From a checkpoint of a small transformer trained on Wikipedia.
Size: 16 layers, width 512, 4 heads of 64, MLP 1792 GELU, vocabulary 34959, 56.2M parameters.
Architecture: LayerNorm before each block, learned positions, tied embeddings.
Training: a variant of Adam for these matrices, 791M tokens.
Each number is 128 + 32 x the weight over its row's rms, rounded and kept within 0 to 255. Layers, rows and columns count from 0. Numbers have three digits each. The size before them is the row's rms in percent of the matrix's.

# layer 8 MLP up, 1792x512, rms 0.0482, rows 1701-1791, columns 128-191
097:119119096130107104185168173137117110188107148139106117109101131140141170149125192159147141102075136141104160112139091145125141098117155106155098083142096098106167185121149109096122124074091187
100:160068135125147107082134090106145139124199086135181182108159096152177098149136211081157091117181098152075120085147164091164112135121135140112194166139115149148169083093136114107165134080095167
090:177100099124086074114115184139093125142133119106076123133120154146126097114130140127113182110109116066099105105158158152147122181115100135105150150088147113108144210159108172136143148073119099
105:106132153135081125137143139132124118145205215152076131119115183083149163131100155095114141100110200106107116111195101173117102107101160127123147133082086098041114144123164117122112128107134088
082:136114124103134125127155111184154099139167053172049176087156143110118104142095142145105136139156176144146114123151116085140164168150101134127130183211107111048136183139132136130130165174093127
099:129077185161146144129108172153127174112139056159159135148129177122157165126178118167138095127154132122133133107149120139119181141106133122124141152127088150108139110107113146118138165115108165
094:158117153098072145165081084081134130151146065129089161081192154042120090127164096121099078093116102144148129074107134133203148157106171142111154132100109092124183158118129176137115097114066137
107:126148092138169145134124042127151156135114070140170084093135123130161208117151114146210089148088173111166157117171138086166150161125189096128138179124083113137151104133126179172134138141168131
103:190119084116137108140102055127106131130133087131099089121147102128195121134110144093140104132142175213137121126160101101127128135158191125147154095156125067118193153141120197150122084097133128
117:132108145116174116148176132126120136157157174166115140090137166079135198162129136087168112132120083093146136157107127065124114086106181153093118096144142132106126105124139110102129116138130140
108:163098105165179121108182086148123119175110124157068095158163160110126176139092076152143125122156134131237166125068107062072092100113173105165093165156162130109143132052134171185086127145167131
102:074162108181113122098168139114089138131161093178074132096184101151112112162152131120116120127130138123139085153143133208111125115095153139130146200168123086103137157101132149134122151077155166
097:133080183166146149137121158158113125135140131139103111108028233074163118089085131178149126104175145073129110092074149083115128166124132160152116097238138144083136114106137179103073093081141074
095:144126149144114101152149058181129140098112185163098156121135157114133149140103188151142120140106105176097128119099132095128121097111116171100169103198070077060100141143151141149129144104129127
089:132143127065194126117169069105125138166101119137147125121108126111138154100070147106177121184108031130121132109115107116110130085069161138152123148142135119156085196119148113208222126122146169
088:117100161148110157160162098129152137126178120171072149105177163096118087172131032059140085100100174189138134120162148168142234089100204112082114154164124114147113127107146134127160183143077141
083:045135057109172097151111096100049130160168153110107106163117105068172117106127095132135117124134147056136144183064138104109136148131171111127105164103172155083101164114139154121132157135170119
091:149062127153196146165086155124182185188127121161168130178085149149088175127164135151167103101142127142110109091146123112123166153140145094161147127167155132120144114132104166044169120131174157
092:134119151179129132107104104128108176165155119175109150029185143133118160184136132090199097109128187120120079105120121148136133176151135106117162163137103095113142138123122107082117124152105166
125:117108162126142131155198169153114144108135097190126137065096141108186083127145093151129110122114114172113101118171070160088231096190148102139165160170089101051137169095123126157191125154145126
079:128144161174083145142180101137160151103125115189136165057155152118114129149137109127133112184131120142146167143137130147132124072141130134087085200137169115144084165127138147121185101115171177
115:130105155132121222115132106134173124130141075187143105087088161148133123134115154131115110089198162145186183097190117119107177157144108102147138129115101147079119145113109128130176146165117113
105:140124148169118076182128101162138161113171148193161111076133160102138207125117103097126142098107170121107170172149129119071131116134108173100118087125114097130111165139113147074119114200142096
100:134070117140098124150175128141091161185121117171115196152131104085148149096102098124162044155092171153112131105174140158110137171130113121142122209152092096089129116095142109182145154090099138
106:117114116163122153108089108170153157159153035132148135122186142112112149137164153149136125131190132085168115072142074138101109163126118056097187111172105096140136130152143144148109116159087147
109:098125160120115146130116167200074148094163089133173169195075194109167152081131149142125126133177180103186150109187169152080058140166070117156124149126106128050150081107105144123094134081157136
107:134131184154150168115140127090073146137126157175092118116121209079092179132147119163106111124124144132114106110203127110104162199150163097156161159142066104115097121125147203141131145125151111
104:084082090151132097138159131086116152191097188172139102127178168143138130095118118133168123209111085081159102092126148110137190171170169128172135166149138124125083064077140147113140123134119166
113:184116164153117143160162079092193125153121078116100113098136128114151105132083108140158090116087141089184122165140127114104123135035134100107104117130077102130114128096169146154064125124124099
083:124127186122128134157087124120120125101192146136122167160119096071097103139184092152112104099092140133164130127118124107066141120099142070141163116164122141128120081141128192143092138140088055
101:128108153128111088155129088132144144128155099138078120120141141153097131125095145119112120182165101095126125127183121153121123121147131132093144121139095156094101130129124152132152130092159178
097:137090164204169128142147090100107134137128122161082130080147128129109110136165136127120124106093132156168126086225137120150120131118158101116117124158139108100173136058128091123126113090099112
094:173098158127049185102072107140169147132156136123089179147111176091166117121126140132133124120174106109142105114148115199134055168091137158140117139119170144144118164152115135119159118069114141
078:114167163115149144119141105092160156174095116156126077094153200102182157100078127086153150110186123114218142144093106132062101095066085123075135068143107073093140145144177082111161123077131196
107:162098193129103099150119128146108121151156146132125122110102122132127108141158064114138127085159169131151112134117177150107113159118089123120149131094145080069141127113138130144168108153120129
105:124091154169139152140144114177139139136218116185121081157134147100113147145072070134139145141129161062161121111091144073157139141106147147135189184190136132082121117151118134108119126123188122
105:120123117182143117151161086152067131171139169128147169124161149120177149153038091159196078142154113137175119137137144120046115146145165135179119111141090095093106159122135159148151151057128159
096:130117156153131217115138069102201130146135111129143139154111122137091088122172090181106071123125099117091127055169089104108094148190145090206079170127143106158184199104142169180159109082067099
096:114137137155084159135159152150121115152144102165101131115082165190164179137126130133104142154138101125110155082105154120098154128089177092160150111154161085126159195119157179133124112136127143
111:133116137119114166132093092162079166177118093115144117074077089096109106109139095100148050136101119118079109091110123149104102114101145110097109074156135138119148162120120159139198133122100121
111:143108132146125084126244106108175163141206149159124113120138164088092139120127158129098122170116153094145118127149134143129084079147165162116128142233153104137143081133133185142135111150134101
111:141165115118111168143114158182098134124132189134083200085119108166131145116159140154155077127125179109151102118142106101130107152127107066165110137100071138122144197100111169094127128110162086
099:073145102110161129163141104097086132147137208171149111114096153146132219154065080136135150172074121142139117117171046139029122084122133166097102095169071178126097121112134134074105125123107182
105:088094161142152136134204063134107141085113129143167173125120127107157151100051137122136155137201152137143109136139095122079102119160094113152182147163148131098121071096116096128105125086159144
092:126070115131116110172088162121192128154095124099099091190135143094151219094098136117122133137136112114055113143219103104090159136133137112180100103153139174141233137175119133125103135093110148
104:116094155209174150152143108146112169145114144116064112091150163160106189161136082166095118118100158131125153178097069132088113155075114102133155130140122158131129187147149121100102113151076128
080:149142074110162109119113059122072173145114083109098068139089090180193160143131153134100086161095116110125127128108138073113153103111142101105158070138149162096154147091156164131138145139128104
112:125083152101111156138133112154105159142112152172077167109144094113141099117134151107142108121177192087151136042162105188097130128167176097121121155107071132121151130057148100146131155132134126
101:127120155152149147168107101150106146167137098163113199163197125120123181130065091182144093131132109117193125107106043142028097112127127134166098116126063099028140113089139146149156182101170150
099:144080095119111153151145151098139120166154107190109105127104122076148151133089132132141166107137133161101116123146184099126126191018097132087160137185110122054132112118114138095107148155114183
086:150100153156167114114132076200125145214155129136107123075169147161141166144083086112105121149188116070122089090183092185067132135141198099120214089204117117117123167138121157165161107114110123
106:171102171173210177140099087160119161138136106159121147065099171162133167125140101138138063123174148122106126112185155131121149111156190002139159186144079127104126147061110145136147130144092140
101:140113140150173185129128123151144152168150095167096144092188144199134161151092170150157113140134183074159134104171126152116187130066175128123097182134091070083152123125129188124189125073128102
092:178102135126120197128085088195146140121155178152099155139132163098144116121103069168156132127130170123120100082182090134122142136131127092082158141145084100040105130099123121150204156149144060
098:103094170230131139177190142114136158136137120170121138107110132141095136103126138138138073099181127095118151112116130112120133178196102051145084179080162187109151152102174119118141104137083108
114:113090146091111132188098146125077161115168123132077140148095165139114195129124163107165124070175157124199086139162188148126088177133122135178141185117146139105153190098106170121154119170147166
103:118073109132103119106146113160150159157171204131092163146121113093210118112118090161115126083120106045161136135108158095122152116096121183127145157124134084098208151159116153164139140097114126
082:109185170090079141155107135176182138107115150125149174114126146082153088091126089141159095162135173109201129118158135150123092179162107091047084101102102112121126141121144115186104142138164145
096:151136149164108134140132070086160144133104108194047151163160152130124146121144174123103119133154166126109113045155123147138172139151198105082104152127075127131150143102145130137197084092089133
088:090105122104093095125146101160109103111196105161063182097171182075122098140130105131077109104141190117114131096152150117140173197140134178099140161099070109125148167127149113123136062139124145
097:143128144137142121109124124152085153107196114159087178099223123132163112177105104136098092146126147109154123114143160152119205087130159125100135150168087082074146132145100140136183118112095130
080:142113163105162159162144150145196129176161120126096096153124069113147102077125149087158136090134154104144151117154114156155085118101118146100120029130143114112130116124138143094197134167098127
108:140102116183203156106114145097100146127117118146151103136108181130147130173113169122113080145128091091152162052106131154038130061100224127104072111174068143112111152089145152225217082093141109
100:196072215158143179120119174230190164187140139134136160152125087106091169108112101132203147091143181108085079131118056134138075203101097130229141102152139169062114117108137137087079130103148170
100:191126162121205147123125063136084140154171140157095130117155130195121128136118097173173084157118116049153106087137093161133060101117183092117126120128067127108138100115115108151130135054098124
098:194142129123106128100166077134175177092106087153087128074127145105115177125117177108153103107127106115166151126104109122152077157064134126094131160150086133114149105117137201138126080146131146
096:160091136156149104095095155143140138103174096149107122134159114076129093183122133098129112104123139120085173129128168088134177114061108109175137160077112124112137157090137098182140177155114111
111:144122137118108148115191105129181149153131100199123129129140155115088146108092160103113120169166112191170096078142149151106106164096119135155132140118136196126103117082128133118158118119182176
096:125100155123106156121114108125069146105165105144103153163082093102151098107156189080161129128064149155102126060116135133139161148151104140201109166079116094085104221182148118155234140130123118
094:093141117161103100162133117164078122164140175139084152126150122134165095068112133172097099145122105110090201134106051120098144144057165135127098157152071139065122184138207102198155132063116132
113:111084118133165164127126131186143180080150118174147178136091127140059193140181113138131145154087179101093111107116128064094057096129081102180151104130155097097147137120139131102207130163154111
104:167087152158159101152148077133135137146132133119111166151143176086141189132106115166154101147122168125176086111126163167134142129098113075144159156166069078087116113137110155125146105092132147
090:056134092099120123152134149130164114158155094157137168138152143125072173113092156135132141158130142115163109121179152120073093096092071103175144097173099123075129085155151141109114107131126194
097:120147131106160111121119126089131141175163135130096080164174147161171117090111152120182133136133066135128131110115110155153137200141147103195150093134097136135198084085143116130153079061102155
110:105180137117193152158166138139104127093105147165137212051109120114134140144112136103149122133098177111077131138230111104086148094173139102129071142149081107090170132088120175140183120116171110
106:104133204176183184163153121179132121117176098154071164180097185119140158091139099157177105145125152128117132140151139079105163171140140109190112193126136160128157125139193133132115102103120162
095:127108144118086128108148086098127106102140186144142184073145122136111165119126114138174092161096108106147136152119094116139098165092096119179083112137112107104102062070135093148131140118121142
106:162132172142124138072136135177153140122192113151104145074130151041125108129142101141116126124152118080164143130114122147109173162164171136125102193185093086123147124041159151133154115111119162
110:162074115160064109102165033110172147128151114161112134158159089151161114134182151133099119089154118103154112166143074075123084149111137130170106101075118151120157136150134142184081125101089189
107:160132183116169177100196137148096169143189110163110185070148133104141124148124122153083134111174100152137126136116058151096106125071109107114141103151129071131124123111141138196132139097074095
082:098117165125049120133111090143072142137191114115099125164195102097120130098111132129118066111104123126102102160084152143133120175120107111132122095101125110142133183107157094125162121138099091
117:131106148146164102165177128097138114086179185166042170132147179183124109150105145139148104163131158111103096120133132142098130149130198105113121166157131092130128174078147083125106091153061106
099:130119197080161138104088125125226176187135113111122125165160129121133132119133043121188120146187139095131094076185129093133112171106172109174130128149147109137161108138108073089095150141140147
099:136114134115098112188109099119172133185138104120083130168160116080043146084155104131134069129137126140174124105195151122132090158093127117133142122113172152115164187084122189099091158125165159
103:100134171118149148146092138135144144149098146142108130103105182122122093102154139171109101079146139137134102130186111127146113141147099082181219136104102060093156123119106196133116116123133105
100:116154132162108111081130081078068114151117068180000099157094132115136128152190166132098076128122146139102124058154167183128191142085211125195125101166130052119101197071129150126151131104080125
108:094170103178104104168125129094089116172141104150161110111146157132088180123132072178101106123104155122131107124084114156149081102054178160219091122116107103081115109110107148142098117118136161
097:178137112180179132090152121151071137093117093147137101122109114135162114088082175162089172202132070100212133117096167189118152096189096118180191108137161139127138064105146104181156111108129166
096:148112185216168161130108031188062182094175127155117163150173103154187117119155078132175084177128088139132145143109157173103104092127149052193202101148087125097113110101133111125140123101067153
086:143134120135131054184162090094155126123140103116087132148185099111080163127064076175123133099109117082147115091178098131132168167138142167142082169098164155072102111064119176147108091083122138
102:136144104138118122141125093106114132156109108109155101159186176111108088150089141127171097132117071122130153032189170139160092157117176089105121076105093126101162120133108173101119112068185142